Part of a small language model's weights: MLP 256 SwiGLU.
Each number is 500 + 25 x the weight over its row's rms, rounded and kept within 0 to 999. Layers, rows and columns count from 0. Numbers have three digits each. The size before them is the row's rms in percent of the matrix's.

# layer 6 MLP down, 96x256, rms 0.13, rows 0-42, columns 0-63
097:532494487507512489469507451487511493499513519477508514481467526498490550525494470532486546455498529479497512548486443488435509493486494508481523525509502474473512538469488521455501510513497497
098:521465479510511530491472505508508511523513460501515508482534519496497492496473499516508521472454468506486525557488478486470501496511525511481493532485512503506538505527468504532524501502457549
108:513498492525433503504480490478551498513488458548513484511482464526564501541501487503483465499489466517511469536496496466538470497538458479498487501471510512524486520527456524488494503500447501
103:501481491508540495505516468520498472521507502518549500534466520532488488477520503552517521531473520508512499528499525504498501538477516483508515561447519494490469493492510521504494491493497475
095:476503557503494488497490513515514499468463502551501528512498521482450504515459502509538462542486533532500498490490502469510512550492480459516451457471490499450525498492526511473496503488515454
094:511516540505487511519527493451521506438526477544511473491508524515454518505496465541471507500504516476480468537505488497487502530482480506512489462488496480510443476516542502538495480504470459
087:456503501500508492509513487495438503485489494519484512508496575505529463514476461498516502541523488529528548533501435503507508510481454503501520524493507492507510467487499544496496447518482496
089:486471506487557442466494496503525494522502537469509497477469534495485549516511511506483495500459526490512474493509496500496510457536489467553478466497490479457552521528455482507463542522538533
099:516459477488497504498453485527457469465507529501567484465504493512522542501476486541487518542499465524508449502485522498500500526536483491510533488551498517508459549492528521461470509509483503
096:551485494479530520496468487493491566538502493471469522526511518456475522489508478505505476534515459499514494521525532442497524517515498537466474529476447485492521509502509480531496471550474538
100:483528527491520500555449501498481467509506464527472501473495527492505483472551516483505499472483538453492486508468561491509502549507540452496457541497478463525504510527472494530481489511520486
097:550506476544503487536482481478444552532501524515510492512543489494513539515518490483486488493538484536538475504506521516528473485448486526478508507516485519512516478506522504514445547475522543
089:456497498513473473502482444512503486510505477505496508488470460517488508515477476520496483495499520509477525500436501515504527502481513521535505516490482534467441508517517501482492521524465508
096:502518506526466491484504526529456543481510475473511430535457470528501490475526497493519501475506465466533495512484548512493500477482479494469488538481538518479552496470467497502519476549511503
095:479456485508506483461509530488505494507544523467509535476503519510483521517497524497438527467487517520519469511471519501488488502480501504483503486528497513470496503521534482525497445499511484
093:507466504506513476525493535508518514442503499498497471507486463512492532486499508522509515510468468520498472453500486508503504515549490516485526475478483493483579481466504503544516469469466468
096:530525517478509530485481542498512513457496519530490480492520474519491474524519490510505503493519492473476465481467546491472509516505504545521420497477504477481471493517488505457519512481481441
096:508475493508491499526496492518440500483430504507546536481478505475476517547476481505510466505527465498549495483492482513549507435522490509493511521458529488489513543489517485462482469497492471
102:520499440556523514507459529513524526521503474485489520509496506502496507486498492493482491493483503516455489465498469540504523519485475527518488456505512506501474502498480502494509488485520509
106:516487477496517498467520485467477473490539496499465503515486487507507482519491451522474458517471507446504491479506532561508493456486535510453486482498534486470471514493502497494484461516485507
092:502504522542501526465506470522528517500558515456486450483474516517497524503496508476511463536504489477523503513486484515454510437495532454513519515496468486531558479523490523483510524483493502
094:510489493484504513511509494498511512511509474525493492482508523506494486507473487512533525482468503471492473496531500461516504498472483469498464508524453516507450457470446502496463545537470500
099:473520497519483496477490571518507502519503466436515513514489530517505537497503533473455489467479494469477509491502480460505504478472544501470487474498484442503495463493525513533472521470488477
100:509514499529516502479507494516468515472500502450495478490511494500507459530462476486477550505526485495515494464497506524503488529565495572499474449523477504515540476504552452502475453488500483
092:499496513494539489508489496539515455497518503523534549501480478527500459493453480532514483500504478534497528506504461507507523513475469512460430539429499529489472472477505503531490485525488497
091:491491481467517513506503507508495529450522496530495495530514516449529512478562492521516514438512483468445478504515503502520496488562534458480518450521540486537525505464472446516522520499458519
093:494508464493466468506544512503500569520512479494456482537496501529513494519554512501526503486501494453499529523499505484503509474565493474493497506499541514461469511478462487534509458520443503
092:532522502502509498527496483534495524484517491495473504504490488504518464547513493508485505501517514511488461488470527496483477500477471490465457436532464470501476534514508483493467535487508472
092:505493468484536519496480503486516497546531531487460515526506500538516550474514503491508528471491516480521505500527462516511467512451563495462510503545495503522509513504494481512519464480456507
101:537479528483517494488485485494457452521471456518490531512575506519433486491465483499469510484540510457481481516489462484482498483480487528518511477510540499481550470499506515474560506505519497
105:504508487510472530540518522453510472456498540447511528490499520484515455527494502517478515470449549458527463478501516538501482522524493510493476520505547466490431558451512536503450526495454475
101:484498497536560479474489479520504485516528470530515516504530462518537531527478482512506492483489506553524512478487465501498497493521506501502493509513481500540525531469473472468503499506463526
144:484447452519474456507520500506514513537549486510531529488447474513522502547536511527519518474520466516549491484492476531473486499492471513472508498467519468502491540497520509529472488464498487
087:478488522510526520462534504513454471536521473491522489464483491493515516511495470492538520498508523519504524529488506486513494467504459492535538486527518551465522508526481509504508466463491492
106:460457499478510492485496473488516504527537500467433502493483488480482517500513474529493520492530475530539493524503506511466515477513508478504550491510553493491490539521503512495512493553508484
101:491492527530510467513470499500495553496500423493532497469496505446481543513484474460484493475513483478505525509463515517512488464503482501510513478525540487524527483532473484494502516488454515
099:467487514492510518513548469499483504511499542469496522529488477517480495494495490492496527510433489508544529502471502530484514485553457528462488492516519506474529504466507473510483492506461497
094:524481464497496515496493504533449544507465513461554473521491501488503484480551511518509459540488476513496528468510480539509521508520507534480466564526535493492490523526523551499456523494508454
092:494511520498502476483499497497484510477557526533492464500497545499530499541438510448467499513516529546509490483431520513466493516478500504521521490482499514481522505512489493467472497520512497
092:491470487460509487496493483509487487494485516475497448499534540503525505482504547505455482479486492500480499497550474552456490489503519565455497517567498475509514454545559502515468488541522489
107:473467538500527506494498474501477529492489503474498493530485515417479510542519499507483514544541481473545521442465466504551511482495491501481499498461548512474569521499529473525439503509518553
110:494500461504511478465509519479498523448480547563485464464499483535471504512491477494515478504507535545508475453479500510498471483512460493517493485526480507482512489489479514495500503488470517
099:478501483478478515501521485480511512512486509465514454497493503487492487510475511512500503509481492475517538488500514479489473509469513530505466519526531484497492500482475508509484491466518515